Part of a small language model's weights: 9 layers.
Each number is 128 + 24 x the weight over its row's rms, rounded and kept within 0 to 255. Layers, rows and columns count from 0. The size above them is the row's rms in percent of the matrix's.

# layer 3 attention output (transposed), 96x96, rms 0.173, rows 75-95, columns 48-95
size [109  95 101 103 113  88  93 111 108  99 103  84  87  96  92 107 109 105 103 112 110]
[[152 137 133  97 113 102 166 109 127 119 118 107 105 136 120 120  91 140 119  96  95  95 127 176 131  96 137 100 120 155 125 142 149 115 109 136 150 168 129 168 143 104  89 149 123 127  95 106]
 [165  96 133 172 107 133 129 109 120 152 131 146 113 133 103 122 111 108 153 192 118 155 152 195 171 121 118  95 114  94 127 151 133 152 148 115 144 144 141 133 137 123 133 164 126 108 112 126]
 [137 143 117 119 123 129 105 137 173  81  66 128 109 110 123 195 109 132 134 129 114 143 111 135 124 106 132 123 110 162 104 118 138 139 182 140 147 158 153 139  81 116  83 131 149 121 135 142]
 [105 117 119 118 166 130  92 152 117  89  91  84 135 106 103 136 107 141 113 116 173 121 147  87 124 118 173 100 168 191 142 122 122  79  62  95 155 147 136 129 107 110 124  91 155 129 137 117]
 [139 134 138 124 147 134 129 106 155 127 122 145 143 148 105 119 109 109 146 128 119 107 138 160 144 148 130 118 157 113 168 126 184 128 148 163 103 138 123 137 114 124 164 138 125 158 146 134]
 [141  86  85 115  90 115 135  49 130 131 114 121 148 125 127 120  81 123 122 163  67 105  82 148 142 137  93 124 152 133 122 124 109  98 145 124 131 127 101 109 146 175 137 127 126 114 125 112]
 [105 143 183 164 118 144 153 149 123 129 121 142 107 127 122 163 179 130 146 101 173 144 138  95 143 109 150 176  90 130 121 105 147 128 128 144 180 101 158 149 178 123 144 126 102 134 141  93]
 [113 121 116 113 126 143 136 139  99 175 130  99 127 132 109 121 113 107 142 127 176 128 136 120  85 127 112 180 150 162  63 165 146 121 127  87 131 143 139 132 122 116 138 138 148 143 106 117]
 [109 183 122 156 146  83 140 109 176 109 106 151 157 133 118 132 132 173 135 143 156 119 173 151 157 198 124 128  98 131 154 136 153 152 158 157 137 101 169 122 104 144 149 101 119 144 152 149]
 [119 110 114 150 127 129 128 129 125 146 189 127 160 134 131 111 125 141 182  71  93 110 137 170 115 138 130 214 135 152 125 101 135 125 131 139 137 109 137  94 139 108 108 144 123 102 125 153]
 [ 94 126 116 108 129 166 121  94 107 122 163 139 125 159 128 152 155 128 150  66  96 102 164 150 146 102 147 126 163  90 144  96 134 123  95 110 136 161 127 156 121 176 137 108 134 159  98 129]
 [175  89 137 132 156 129 127 115 121 111 121 171 135 167 155 154 113 156 108 153 108 140 147 107 195 135 100 118 157 106 115  99 110 135 124 118 186 134 132 157 131 122  91 163 155 108 166 133]
 [140 155 157 103 125 166  86 126 136 121 113  99 150 114 114 166 125 123 117 116 125  98 116 128 123 125 154 140 150 130 175 149 127 180 104 111 124 147 148 130  90 115 139 112 149 155 123  88]
 [129  93 146 180 131 132  95 129 173 192 122 140 123 106 132 135 123 123 137 115 135 106 143  95  86 112 114 105 125 168 121  83 131 133 118  91 156  92 126 136 133  91 180 149 145 148 148 155]
 [141 162 154 141 109 124 121  87 152 181 191 130 130 145 115 118 133 125 135 146 107 119 113 161 146 110 136 100 126 139 115 130 154 170 154 176 105 138 108 128 143 162 100 110 121 139 128 103]
 [145 130 146  84 136 150 147 128 153  79 131 141 145 166 115 138 117 147 118 175 143 116 141 141 138 122 105 116 147 137 127 139 138 186 165 102 162 127 160 109 126 142 157 118 141 127 122 132]
 [115 159 131 145 105 113  78 175 102 132 176 132 144  84 114  69 128 118 115 172 118  94  89 159 117 124 157 151 125 148 129 130 128 102 155 145 114 135 153 140 118 112 110 115 115 149 155 139]
 [122 155 134 143 108 164 108 148 110  92 135 123 154 149 161 120 130 136 121 101 137  96 148  87 153 111 113 115 158 149 117 175  65 151 124 127 152 128 184 102  85 136  95 143 130 112 119  86]
 [182 139 136 113 123 161  94 167  99  84 101 113 150 133 116  84 133 146 143 134 150 154 115 138 132 147 123 135 127 105 131 109  75 126  97 111 177 103 125 143 104 123 114 138 141 123 141 134]
 [149 121 123  84 131  99 119 101 128 127  89 107 141 123 125 132 144 154  88 135 128  85 109 137 112 129 176 165 192  80 131 163 169 117 157 157 112 116  93 136 112 131 149 112 123 125 155 167]
 [122 116 113 130  94 133  99 133 140 136 160 130 118 120  58 106 107 125 138  89 115 143 166 133 158 120  93 125 116 134 133 109 142 147 140 113  92 150 102 110 179 130  87 115 121 156 145 112]]
# layer 3 attention value, 96x96, rms 0.198, rows 76-95, columns 48-95
size [101 104 101 112  97  87 104 103  94 107  85  90 101  95 102 112 103 100 110 117]
[[136 142 115 146 115 124 126 106 182 153 115 126 130  98 150 113 120 134 134  91 184 141  99 116 149  95  85 155 104 149 147 163 180 136 135 115 166 117 141 125 148 114  98 137 159 129 112 116]
 [123 104 145 124  95 189 156 113  86 129 100 123 119  90 118 116  92 128 144 150 139 164 118 138 159 126 118 117 132 128 117 146  97 152 113 190 125  91 118 111 162  97 100 103 118 147 122 132]
 [122 103  90 141  96  78 125 156 105 170 108 121 146 157 147 142  98 123  97 172 108  64 107 142 145 100 140  80 162 146 116 138 122 124 130 124 135 136 112 136 104 158  95 118 127 145 116 107]
 [120 155 134 126 157 109 169 134 105 152  88 160 138 116 137 109 117 121 146  94 152 172 112 157 122 155 124 138 126 131 133 120 176 160 118 131 148 136 147 106 124 142 138 123 155 159 113 133]
 [ 94 114 127 140 178 179 134 128  90 152 171  84 111 159 124 122 129  97 155 165 143 122 152 128 102  70  95 141 133  84 117 124 192 121 140 107 113 147 100 123 112 124 124 169 127 117 142 125]
 [147 124 131 124 126  84 142 109 139 122 100 139 136 125 164 161 136 122 115 148 100 124  94 130 131 165 102  78 106 137 124 120  69  99 130 158 142  65 154 123 150 145 114 154 124 123 138 112]
 [129 127 151 153 143  60 123 100 124 135  96 146 106 146 134 115 139  90 111 135 115 145 122 165 136 140 136 164  92 155 100 127 106  86 131 145 135 109 138 145 128 114 128 110 146 127 134 107]
 [ 92 128 138 137 148 166 165 113 136 148 136 151 139  98 106 145 164 158 141 145 165  91 153 121 111 165 170 133 128 123 165 134 128 150 172 150 139  77 148 136 136 105 137 155  88  97 118 127]
 [124 116 126 151 143  96 150 145 123 168 144 112  82 102 140 142 153  66 111 135 102 108 136 147  91 166 177 128 127 115 125 142 160 145  84 138 151 145 136 162  94 122 142 166 156  80 101 142]
 [124 173 148  70 133  96 132 126 162 142 119 125 117 150 125 113  93 126  93 125 103 140  99  78 177 127 152 173 170 115 109 122 169 112 156 143 135 125 140 122 164 112 106 136 146 123 141 135]
 [ 73 127 153 132 110 146 112 117  98 132 110 108 147 111 135 103 113 124 110 123 157 141 132  94 174 152 146 138 100 110 167 160 159  78 167 119 140 158 152 136 134 109 124 129 125 159 120 146]
 [130 144 107 107 139 122 165 110 138 127 106 147  82 152  98 113  82 136  96 103 151 124 137 158 136 146 123 126 109 137 116  69 146 141 152 143 115 136 170 106 112 146 134 129 110  91 115 163]
 [108 145 127 106 148 108 104  77 132 144 133 111 123 116 132 151 116 114  60 146 119 154 142 179 156 124 115 126 161 114 155 135 120 137 115 150 151 156 183 129  89 150 139 118 122 137  93 110]
 [109 137 123 136 123 125 134  84 106 155 141 127  86 103  94  88 166 121 145 120 121 139 121 124 137 104  98 192  90 131 122 127 124 110 113 159  82 160 135 124 177 134 173 111 147 126 154 100]
 [141  73  78 121 154 125 136 116 123 117 122  77 140 126 131 169 143 132 136  78 140 167 127 125 124 134 128 102 100 150 110 202 146 134 125 137 125 138 120 144 152 156 126 111 127 152 134 147]
 [156  87 144  97 126 122 131 114 141 133 126 134 145 117  97 132 183  85 138 113  82 109 132 133 141 134 142 101 164 140 122  97 132 116  70 136 110 126 129 159 103 149 159  90 128 107 121 162]
 [ 93 100 133 109 123 119 103 153 125  93 156  92  99 113  92 131 100 137 117 153 147  92 159 100 125 102 146 128 112 114 118 162 104 111 147 131 161 114  95 112  96 168 119 155 138  78 104 173]
 [136 112 151 124 122 142 125 138 108  71  57 133  95 121  95 152 132 131 106 115 143 111 155  80 127 127 132 120 127 123 155 159 105  81 120 123 119 148 102 152 130 179  69 155 136 147  87 116]
 [142 133 142 111 141 158  95 104  95 104 151 139  89 141 131  93 107 163 136 153 134 167 113 165 158 166 151 160 140 116 111  97 136 102 109 102 148 145 141 142  96  84 135 108 101 133 169 160]
 [ 91 138 121 176 101 118 124 116 135 151 132 138  74  80 165 102 174 132 116 158 119 133 109 154 167  99 141 151 125  93 132 146 151 135 119 151 121  83  96 151 152 111 142 141 110 163 157 129]]
# layer 3 MLP gate, 256x96, rms 0.187, rows 0-32, columns 48-95
size [100  96  99 100 103 109  99  78 103 104 111 100 102  97 100 128 106  88  73 113  91  99 115  97 107 106 107 110  92  76 102 117 111]
[[168 147 110 145 143 130 144 114 196 100 126 130 122 104  77 113 135 139 141 113 121 148 148 133 177 137 115 122  94 112 150 127 104 129 118  88 144 125  83 155 124 106 146 120 102 106  99  96]
 [162 146 139 161  67 110 153 154 156 117  98 150 127 112 113 156 122 129 118 110  95 130 133 131 164 138  90 101 135  92 123 125 105 159  86 116 129 113 167  95 135 116 138 164 122  95 131 117]
 [139 161  90 112 112 133 178 168 154 132 148 117 167 140 149 106 149 170 133 136 209 127 114 128 170 111 128 122 123 132 121 127 156 116 158 121 120 125 145 126 178 148 158  82 142 115 110 143]
 [151 112 129 107  82 166 131 132 114 128 142 115 154 137 152 131 140  80  99  72 174 117  88 146 134 108 100 139 133 157  99 140 141 162 122 156 138 109 139 148 133 157 127 128 145 183 128 159]
 [155 169 136 125 125 188 140 145 109 133 140 130 121 139 115 114 112 149 119 130 143 142 150  76 145 149 152 149 154 129 128 123 130 128 179 116 132 128 142 118 146  96 136 122 184 108 159 144]
 [126 150 125  88 162 110 120 185 108 120 123 130 161 148 126 143 139 121 140 119 141 134 140  79 171  72 156 156 146 127 135 116 168 123 159 102 121 146 119 124 139 134 133 114 145 141 155 149]
 [134 156 132 128 130 117 113 159 154  65 165  96 104  80 124 100 134 154 119 141 114 129 134 180 123  82 121 127 122 114 156  92 109 101 120  80 149  99  99 133 132  73 133 102 116 101 133 165]
 [ 94 131 109 102 136 151  93  94 141 116  76 147 160 134 114 120 148 114 187 125 116 136  93 124 144 136 168 117 102 143 132 126 106 136 157 148 103 118 144 161  93 114 111 105 144 134 106 161]
 [ 93 130 149 186 116 146 149  94  88 137 155 127 121  93 149 125 116 156  87 146 180 116 145  99 107  82 139 124  93 152 120 146 108 118 164 140 164 124 129 119 164 131 126 130 102 182 147 129]
 [139 136 123 109 167  99 132 161 100 144 156 117 119 116  76 137 143 141 100 146 167 115 141 124 126  99 164 127 133 105  96 119 151 115 146 109 119  75 105 154 107 121 150 125 141 117 162 154]
 [133 185 147 144 101  92 155 127 132 128 132 136 185 155 121 128 127 156 107  69 122 119  89 100 109 132 103 128 118 134 147 144 139 114 156 127 155 123 162 142 136 144 109 155 131 115  93 128]
 [132 131  98 149  99 110 151 137  99 139 120 117 178 163 139 158 138 130 119 157 107 112 127 152  99 159 123 135 138 130 107 141  92  66 173 113 150 153  71  64 142 130 160 103 140  95 125 150]
 [137 122 139 152 111 153 171 123 130 167 186 121 111 105 149 187 119 123  92 154 145 135 118 143 131 134 207  81 135 123  93 142 146 119 104 151 156 125 153 112 123 159 143 109 144  95 116 114]
 [111  84 152 135 132 133 104 100 136 144 133 138 183 167 174 114 138 155 107 132 132 136 157 123 101 157 119 131 154  95  86 112 144 144 113  84 119 123 115 140 131  95 104 121  91 133 119 113]
 [192  82 103 113 103 136 112 154 109 145 126 142 113  99  91  78 116 111 114 133 116 102 109 156 105 114 132 104 154  78  86 109 154 132 203 114 112 130 133 169 132 140 154 126 147 112 116 143]
 [120 103 137 182 120 160 124 133 116  99 113 136 133  98 119 126 102 146 133 107 171 192 159 142 103 112 134 130 151 126  97 129 134 103 121 131 157 119 141  73 122 147 144 136 110 177 111 122]
 [135 156 152 116 145 130 124 106 114  97 105 149 143 129 142 137 113 123 127 106 137 133 110 113 138 144 153 125 128 119 109  90 110 127  60 108 128  98 133  90 159 156 132 111 106 115 109 127]
 [ 93 101  72  95 159 159 163 124 141 147 127 145 124 132 115  91 129  85  71 124 112 113 122 148 149 159 150 149 142 103 109 166 157 145 124 173 110 106 134 126 126 112 129 128 115 177 129 109]
 [129 120  96 111 141 148 147 154 137 164 108 148 122 121 108 113 149  83 170 151 215 127 110 129 168 104 162 116 135 125 122 115 140 103  98 165 117 146 128 105 119 139 138 118 115 127 126 123]
 [108 166 148 125 117  73 186  92 105 141 153  86 123 134 117  95 123 120 111  97 118 134 135 173 128 116 113 106  66 129 129 120 162 176  97 129 150  96 134 178 106 154 129 164 138 153 138  97]
 [148 167 112  78 126 116 131 132 150  63  97 132 110 132 119 118 121 107 148 131 161 136 138  87 142 137 139 107 131 143 112 113 136 173 118 159 159 122 117 131 164 164 155  91 132 116  58 150]
 [127 149 103 159 158 148 144 146 118 125 114 115 144 145 104 151 122 151 108 139 122 130 182 153  88 119 125 136 151 105 138  78 154 106 154 101 160 142  72 128 154 157 130 124 154  98 133 134]
 [128 151 118  92 135 153 129 103 152 127 104 138 127 119 132 179 142 170 140 102 155 140 104 136 161 155 134  98  86 155 117 105 137 124 124 132 119 112 163 104 104 157 122 100 122 150 140 110]
 [115 161 127 105  90 115 190 134 140  84 144 147 162  95  96 136 131  99 148  71  92 132 139 116 111 134 152 133 126 150  99 157 107 102 117 140 157 107 129 113 153 132 116 147 159 104 102  86]
 [179 142  95 101 107 107 111  88 129 140 120 134 156 155  95 130 106 163 136 128 168 122 133 131  96 109 120 133 148 156 178 108 157  72 185 146 122 164 165 130 110 125  80 127 100 158  80 160]
 [108 135 173 154 127 139 128  87 113 126 142 134 118 118 178 120 156 152 143 124 124 125  71 144 142 116 136 127  94 141 107  89  93 113 101 100 129  91 125  73 165 133 123 150 112 106 110 144]
 [171  76 116 134 143 102 143 144 130 118 137 156 128 145 149 154 133 165 139  93 120 105 126 112 140 101  92 128 138 104 139  94 131 106 139 139 119 130 178 103 123 152 159 124 113  97 139 160]
 [120 120 135 147 124 110 166 119 137 126 190 119  96 108 127 197 120 173 170 148  71 126 124 124 154 118 143 126 134 120 128 110 106 118 112 139 133 133 115 125 131 105 125 121 127 117 131  55]
 [116 128 160 139 143 117 105 140  91  94 136 113 101 145 139 111 156 124 104 111 131 109 105  93 147 132 129 136 104 118 119 124 108 139 105  85 128 170  98 104 127  84 155 156 111 163 117 130]
 [184 152 111 114 182 105 118 144 113 155 111 152 164 106 146 102 110 133 143 159 125 123 127 107 169 131 127 150 138 162 105  99 113 147  99 171 148 114 128 115 125 119  80 125 125 113 185 132]
 [152 126  95  87 105 154 177 108 123 123  72 159 113 131  88 139 134 105 127  97  95 146 104 143 138 149 122 108 140 114 103 111 138  85 112 167 182 107 130 137 110 117 138 147 109 134 139 147]
 [147 106 139 117 108 173 103 173 127 109 108 160 161 118  85 125 116 141 148 148 162  88 168 105 139 105 174 136 143 137 133  81 106 128 148 134 122 119 156 147 121 146 152  74 141 103 146 143]
 [104  94 143 132 112 107 149 117 146 139  99 152 123 135 112 141 116 122  93 158 129  89 137  99 117 186 121 117  98 139 133 121 128 112 106 127 130 129 170 152 143 158 168  82 143 128 170 172]]
# layer 3 MLP up, 256x96, rms 0.183, rows 0-31, columns 48-95
size [114 101  98 114 105 106 102  79 104 102  94 100  97  96 125 132  99 100  76  88  91 122  90 103 100 106 121 101  90  91 104  79]
[[137 127 145  96 163 159 137 115 134  75 173 119 108 107 119 128 143 155 110 131 149 157  95 146 117 104 123 158 117 132  88 143  84 130 117 148 102 128 169 111 134 154 117 119 138  93 131 118]
 [142 107 149 150 127 158 109 158  92 112 131 101 147 131 112 185 153 137 111 105 153 110 148  97 121  94 155 178  97 120 108 115 148 110 160 123 107 122 141 124 112 134  74 119 145 146 143 130]
 [ 82 125 124 119 134 169 121 162 133 112 111 129 162  97 125 158 127 132 143  94 159 127 118 110 124 151 124 102 131 124 151 100 134 152  70 101 127 129 170 136 102  89 108  96 144 131 114 127]
 [132 106 157 108 174 135  83 116  98 126 151 155 128 174  98 147 163 118 134 149 147 166 105 129 157 150 136 148  96  76 162 188 117 117 137 136 128 114 101 129 160  89 110 132 127 112 148 145]
 [113  74 123 111 108 145 124 126 117 123 107 171 132 169 113 143 153 130 102 163 114 130  63 132  94 149 115 128 126 143 128 153 130 132 129 134 145 113 127  95 161 121  64 132 124 160 134  89]
 [114 140 115 170 115 131  99 122 154 147 106  86 118 160 118 152 126 134 128 175 163 177 138 134 137 120 153 128 134 130 106 138 122 126 157  74 138 159 103 145 140 125  91 129 133 106 142 158]
 [112 146 142 138 153 139 124 119 120  93 153 102 160  88 151 101 151 166 148 118 132 123 112 125 153 124 128 124 121 150 114 129 160 147 163 138 123 123 146  89 176 108 147  86 130 134 153 134]
 [106 158 142 112  83 124 135 112 105 136 162 125 122 107 111 125 115 113  84 147  92 129 155 137 133 122 127 120 132 120 151 170  86 140 128 135 106 159 127 138 142 118 120 123 133 171  99  90]
 [106 121 123 143  96  74 107 134 120 136 103 146 125 117 122 100 116 176 154  82 103 144 110  89 103 131  79 179 130 135 113 188 130 103 127 124 100  82 122 124  94 117 149 131 138 146 117 152]
 [120 136 161 125 117 107 126 121 154 113 113 121 149 141 122 139 111 154 130  91 160 126 124 116 116 130 128 178 169 142 146 103 101 120 162  86 129 122 101 152 141 130 132 120 146 155 124 125]
 [132  75 117 100 123 153 138 110  88 140 142 141 165 155 126 130 107 138 123 143  75 137 125 154 131 107 128 112 136 107 123 103 123 127 103  94 126 160 114 124 104 140 143  97 162 136 127 155]
 [107 120 143 148 111 115 149 133 117 134 148 135 136 123 167 118 135 120 127 111 108 147 106 155 100 103  97  92 174 144  91 110  86 133 102  81 126 141  78  98 112  99 150 188 124 111 126 123]
 [ 93 123 113  99 154 157 114 114 122 158 111 141 157 104 161 135  78 132 138 117 106 133 127 118 116  94 124 126 103 155 137 166 110 135  95 117 102 175 148  94 100 119 150 119 113 132 131 176]
 [109 103 104 108 138 148 112 176 135 127 128 151 174 120 147 142 155 147 120  99 107 120 103 164 108 123 116 124 181 118 139 139 132 102 129 145 120 136 143 133 105 124 101  82  80 142 130 107]
 [139 112  94  98  97  82 131 141 129 113 103 172 108 123  90 124 127 157  73 105 154 101 109 135 116 141 152 135 129 102 121 114 116 135 145 137 102 153 133 146 147 131 162 120 130 106 129 134]
 [107 117 127 108 129 126 152 125 123 125  94 143 108  97 172 113 158 137 165  68 125 180 136 147 143  95 143 120  69 127 124  86 106 108 115 156 145 117 157 145 113 142 157 122 158 115 124 127]
 [ 94 163 158 154 150 134 131  94  76 111 138 114 115 136 120 139 146 124 145 123 120 114 125 111 101 113 141 109 126 128 115 120 102  84 121 105 127 146 109 146 168 126 128 140 105 110 135 106]
 [130 140 141 160 144 172 107 144 146 149 146 155 143 116 119 123 138 112 151  74 136 177 173  90 167 112 129 141 152 120 124 102 141 110 150 127 140  88 133 142 158 140 131  94  83 129 127 112]
 [136 131 151 145 161 155 147 117 133  85 104 142 131 127 124 142 111 145 102 106 165 158 128 139 140 151  77 151 143 157 128 165 140 125 137  91 131 127 148 134 135 151 115 130 145 133 136 159]
 [115 184  86  79 107  96 131 156 118 131 149 110 161 152 179 127 124 136 149 127 125 126  94 147 118  98 129 144 118 142 143 129 141 176 122 150 123 121 154 144  85 123 119 127 132 159 132 159]
 [165 148 120 149 103 110 191 131 123 137  94 160 141 108 118  95 125 150 118 124 149 101 193 114 105 127 140 112  97 141 116 144  89 108 156 126 140 129 180 134 161 134  99 111 129 160 148 155]
 [129 120 115 115  96 119  91 100 149 105 160 128  91 116 157 136 142 162 151 103  90 112  83 112 148 143 125 108 118 128 122 120 124 164  84 120 179 125 114 130 124 121 154  88 156 125 157  97]
 [ 92 120 116 156 110 143 104 125 153 124  90 147 138 169 141 177 186  97 118 110 126 103 124 127  76 134 152 114  88 154 143 130 155 153 135 154 104 155 156 129 164 113 111  81 160 104 101 140]
 [136 108 123 147 142 124 139 141 158 110 155 178 119 134 101 104  91 143 127 125 130 141 103 141 125  74 129 151 119 159 155  91 157 107 131 130 110 123 124 120 101 144 148 107 128 102 130 101]
 [136 100 151 104 151 107 101 120 155 158 123  99 165  84 136 148 148 130 126 153  70 116 139 162 118 124 138  97 146  91  94  90 162 121  65  98  91  90 109 176 131 125 129 118 135  97 146  68]
 [141  68 131 131 101 157 150 111 155 157 102 118 112 112  85 123 127 190 114 145 118 114 174 111 104 179 148 122 125 153 145 173 165 129 151 140 116 142 162 126 132 112 176 109 166 145 144  96]
 [117 141 110 136 138 125 131 110 146  96 128 184 117 134 170 127 139 100 191 144  85 135 159 119 115 101 127 117 103 136 157 125 150  80 157 151 112 139  88 102 113 119 170 134 148 161  81 140]
 [130  83 121 165 131 147  95  93 161 125 112 143 148 157 169 128 111 115 145 116 127 117 130 147 105  78  96 106 112 157 139 161 147 115 102 128 139 120 129 126 144 112 129 111 156 136 108 129]
 [ 73 109 133 152 111 118 123 137 118 128 122 166 115 117 150 128 167 117 144  79 108 133 107 109 127 144 176 103  96 124 109  98 132 134 117 141 100 154 162 142 140 164 129 147 140 116 119 102]
 [124 144 160  89 141 169  78 133 147 124 121 139 164 142 126 124 131  98 135 117 139 115  85 130 124 133 134 144 139 131 145 108  65 163 108 104  87  68 110 103 159 152 156 100 135  85 177 115]
 [109 140 157 123  74 144 133  90 130 113 100 159  96 120 145 109 134 108 122 109  80  91 143 135 126 146 115 125  98 130 135 117 133 164 106 155 129 149 156 113 105 114 189 132 174  99 123 171]
 [161 162 145 150  86 118 113 161 126 121 122 123 137 145 133 111 149 167 135  85 118 126 188 175 155 134 148 135 132 147 119 107 166 153 170 134  88 118 103 171  62 146 116 122 129 104  97 105]]
# layer 3 MLP down (transposed), 256x96, rms 0.182, rows 0-31, columns 48-95
size [115  97 103 109 105 107 106  77 109 103 100  93  88 102 115 127 103  94  77  93  91 110  97  98 103 101 108  92  97  93  95  93]
[[107 142 132 103 127  97 102 107 113 124 124 114 102 113  89 120  58 125 118 169 134 148 114 166 130  95 154 117 149 112 144 138 113 108 146 129 147  92 134 148 137 101 116 110 129 148 125 131]
 [ 93 123 104  86 102 114 152  89 128 139 166 120 144 147 117 102 118 105 129 100 101 109 131 113 139 114 167 122 145 113 150 136 137 129 100 154 126  99  79 195 147  97 121 103  89 151  88 127]
 [144 139 138 108 162 169 118 121 157 147 140 162  99 170 151  95 138 145 140 122 169 142  81 143  97 145  64 100 104 128 128 155 135 127 135  90 129 179 178 147 132 130 144 137 146 123  96 125]
 [156  79 113 138 144 124 138  97  89 151 129 115 132 127 136 146 124 136 134 147 150 160 123  87 142 184  84 121 126  81 152 120  92  57 159 155 121  91 159 150 106 113 148 124 109 113 142 123]
 [180 159 155 150 146 146 138 136 114 124 121 160 122 156 146 129 143 146 147 113 122 127  94 129 150 175 119  83  99 139 144 120 141 107 137 179 133 155 108 150 109 117 186 115 149 139 146 126]
 [149 175 116 145 120 157 122 134 124 167 119 117 133  92 157 157 110 165 104 117 112 107 137 144 114 160 153 107 104 144 142 102 155 123 137 124 142  95 118 141 117 131 135 110 187 140 148 103]
 [124 134 122 139 135 126 174 107 172 119 128  97 147 133 123 132 128  95 135 133 132  79  77 116 107 144  99 158 130 152 135 131 143 100 115 127 115  82 152  91 103 114 126 153  93 103 140 130]
 [143 132 103 148 152 147 122 165 167 139 118 109 132 165 138 141 157  93 147 109 155 149  99 139 110 126 149 162 113 126 147 137 143 144 111  94 117  78 129 122 111  81 139 157 175 136 164 148]
 [140  73 155  90 146 127 110 173 112 127 150 150 164 170  90 150 155 140 130 107 113 111 116 150 130  95 101 171 131  96 118 145 175  84 170 122 164 120 106 122 166 146 110 143 170 134 137 128]
 [114 152 115 111 202  95 112 126  88 161 121 111 121 159 132 161 107 111 161 122 158 131 102 117 109 147 154  71 139 125 117 114 136 124 120 159 143 130 121 122 109 139 127 124 102 122 138  98]
 [149 122 119 115  94 122 150 111 151  97 102 111  94 145  99 146 154 139 137 128 182 144 139 121 137 125 113 159  91 143 104 169 182 138 170 178 135 127 108 144 131 121 100 162  86 107 125 109]
 [139 150 144 141  96 107 124 107 133 115 113 182 119 142 117 152 122 119 148 119 104 108 123 166 145 129  84 131  96  84 151 155 138 141 149 135 179 146 165 107 148 129 132  85 122 143 130 107]
 [156 123  82 158  97 116 151 143 167  90 121 131 115 133 109  99 137 135 139 132 119  99 138 171 135 155  98 168 149  97 166 123 116 121 129 120 150  92 135 105 132 145 110 147 122 111 147 129]
 [122 122 124 135 117 118  67  82 127 171 118 142 135 142 104 117 118 161 132 126 138 117 127 128 155 147 119  72 149 144 173 142  96 150 143 109 151 129 136 122 175 149 100 117  87 122 147  86]
 [190 111 103 128  95 102 136  86 106 150 136 140 170 130 178  89 107 101 125 184 144 107 135 128 127 128 147 147 107 131 137  84 156 112 124 162 139 129  85 121 189 143 116 113 130 143 145 151]
 [129 174 132 112  94 154 108 130 115 130 111  81 112 141 107  95 163 111 194 120 194 116  88 151 100 164 136  94 140 142 153  96 139 103 125 122 114 134 163 118 105 125 104 165 107 132 111 166]
 [154 150 114 154 149 105 103 125 126 132 137 151  75 163 170 113 145 117 120 147 138  71 116 167  71  86 118 118 131 146 134 131 106  92 148 123 126 124 162 127 112 128 147 146 110 143 182 163]
 [102  61 152 135 102 150 152  93 149 123 139 123 161 120 139 118 149 150 123  80 133 162 153 139 162 122 113 175 135 160  72 120 145 112 115 145 137 143 147 119 129 129  72 110 126 114 104 135]
 [103 114 162  92 101 137 148 140 168  98 126 128 103 115 111 116 114 126 115 164 149 155 134 143 135 133 124 132 137 138 109 103 200 144 149 134 123 129  95 159 104 138 129 150 121 139  94  95]
 [137  97 127 173 123  94 139 136  75 159 121 143 167 141 120 128 120 110 133 150 158 110 147  85 138 146 120 102 128 123 104 119  87  88 140 141 133 146  91  89 120 106 162 133 138 117 171 114]
 [100 124 144 127 149 111 135 146 145 174 119 111 116 156 134 122 145 182  92 114 121 153 145 165 165  88 147 122  95 125  80  67 155 139 110 146 102 136 121 143 115 138 135 107 140  91  67 105]
 [134  67 170 100  96 141 120 101 118 101 166 151 118 174 132  96 120 119 136 131 143 173 164 153 105 105 110 145 130  85 106  78 124 131 117 137  82 142 110 123  97 141 121 137 112 170 102  85]
 [153 120 112 123 116 158 108 119 135 107  99 149 128 148 147 141  81 147 129  75 114 150 155 113 130 143  93 130 145 152 143 166 109  99 115 132 164 123 144 114 184 134 126 137 124 134 167 149]
 [138 152 122 118 116 131 141 124  97 155 134 117 145 116 114 144 142 147 136 172 127 133 131 120  97 161 143 122 105 117 137 107 137 129 142 144 154 106 115 165 176 106 178 113 119 127 138 163]
 [109 106 130 107 128  77 154 132 101 113 128 150 103 149 113 143 138 124 135  93 134 131 117  83 141 134  63  94  85 123 123 120  87 185 140 143 122 123 120  91 124 137 117 127  81 152 124 126]
 [131 108 137 127 126 110 131 134 186 178 121 125 167 118 157 142 144 137  87 149 122 169 166  80 133 147 106 154 120 156 158  96 111 153 145 139  96 106 123 121 119 128 128 149 128 121 103 101]
 [101 123 168 125 128 115  93 168 103 121 105 117 105  82  94 182 133 112 108 112 152 103 116 121 138 157 107 121 140 114 174 153 121  73 147 148 130 136 147 139  77 102 110 103 150 124 187 130]
 [118 103 136 124 133 137 145 117 138 105 103 124 113 121 137 108 108  58 132 110 121 110 117  95 170 158 139 115  99 140 141 105 193 122 129 114 112 146 146 119 131 104 130 108 130 123 145 153]
 [ 95 157 116 154 127 135 126  90 103 146 131  97 109 160 143 123 129 119 143 149 137 118 122 114 125  90 151 150 162  98 120 160 115 118 122  95 120 131 163 117 122 144 120 132 180  85 131 121]
 [ 85  95 155 134 113 102 149 129 154 106 116 127 114 111 124 143 135 139  92 135 122 166 165 123 114 106 118 119 103 116 125 129 212 106 141 155 136 151  91 150 114 133 158 128 108 171  63 151]
 [136 122 112 132  94 110 116 157 131 126 163 118 114 141 106 148 147 132 125  99 160 131 124 118 134 102 153 152 136  82 149 129 142  98  93  57 119 171 173 131 181 148  95 139 139 174 116  65]
 [119  74 167 152 114 134 128 144 178  89 117 147 174  94  88 133  93 119 110 154 151 102 190 124 151 107 139 146 118 130 131 127 132  97 128 115 147 123 141 133 154 161 162 110 158  94 113 162]]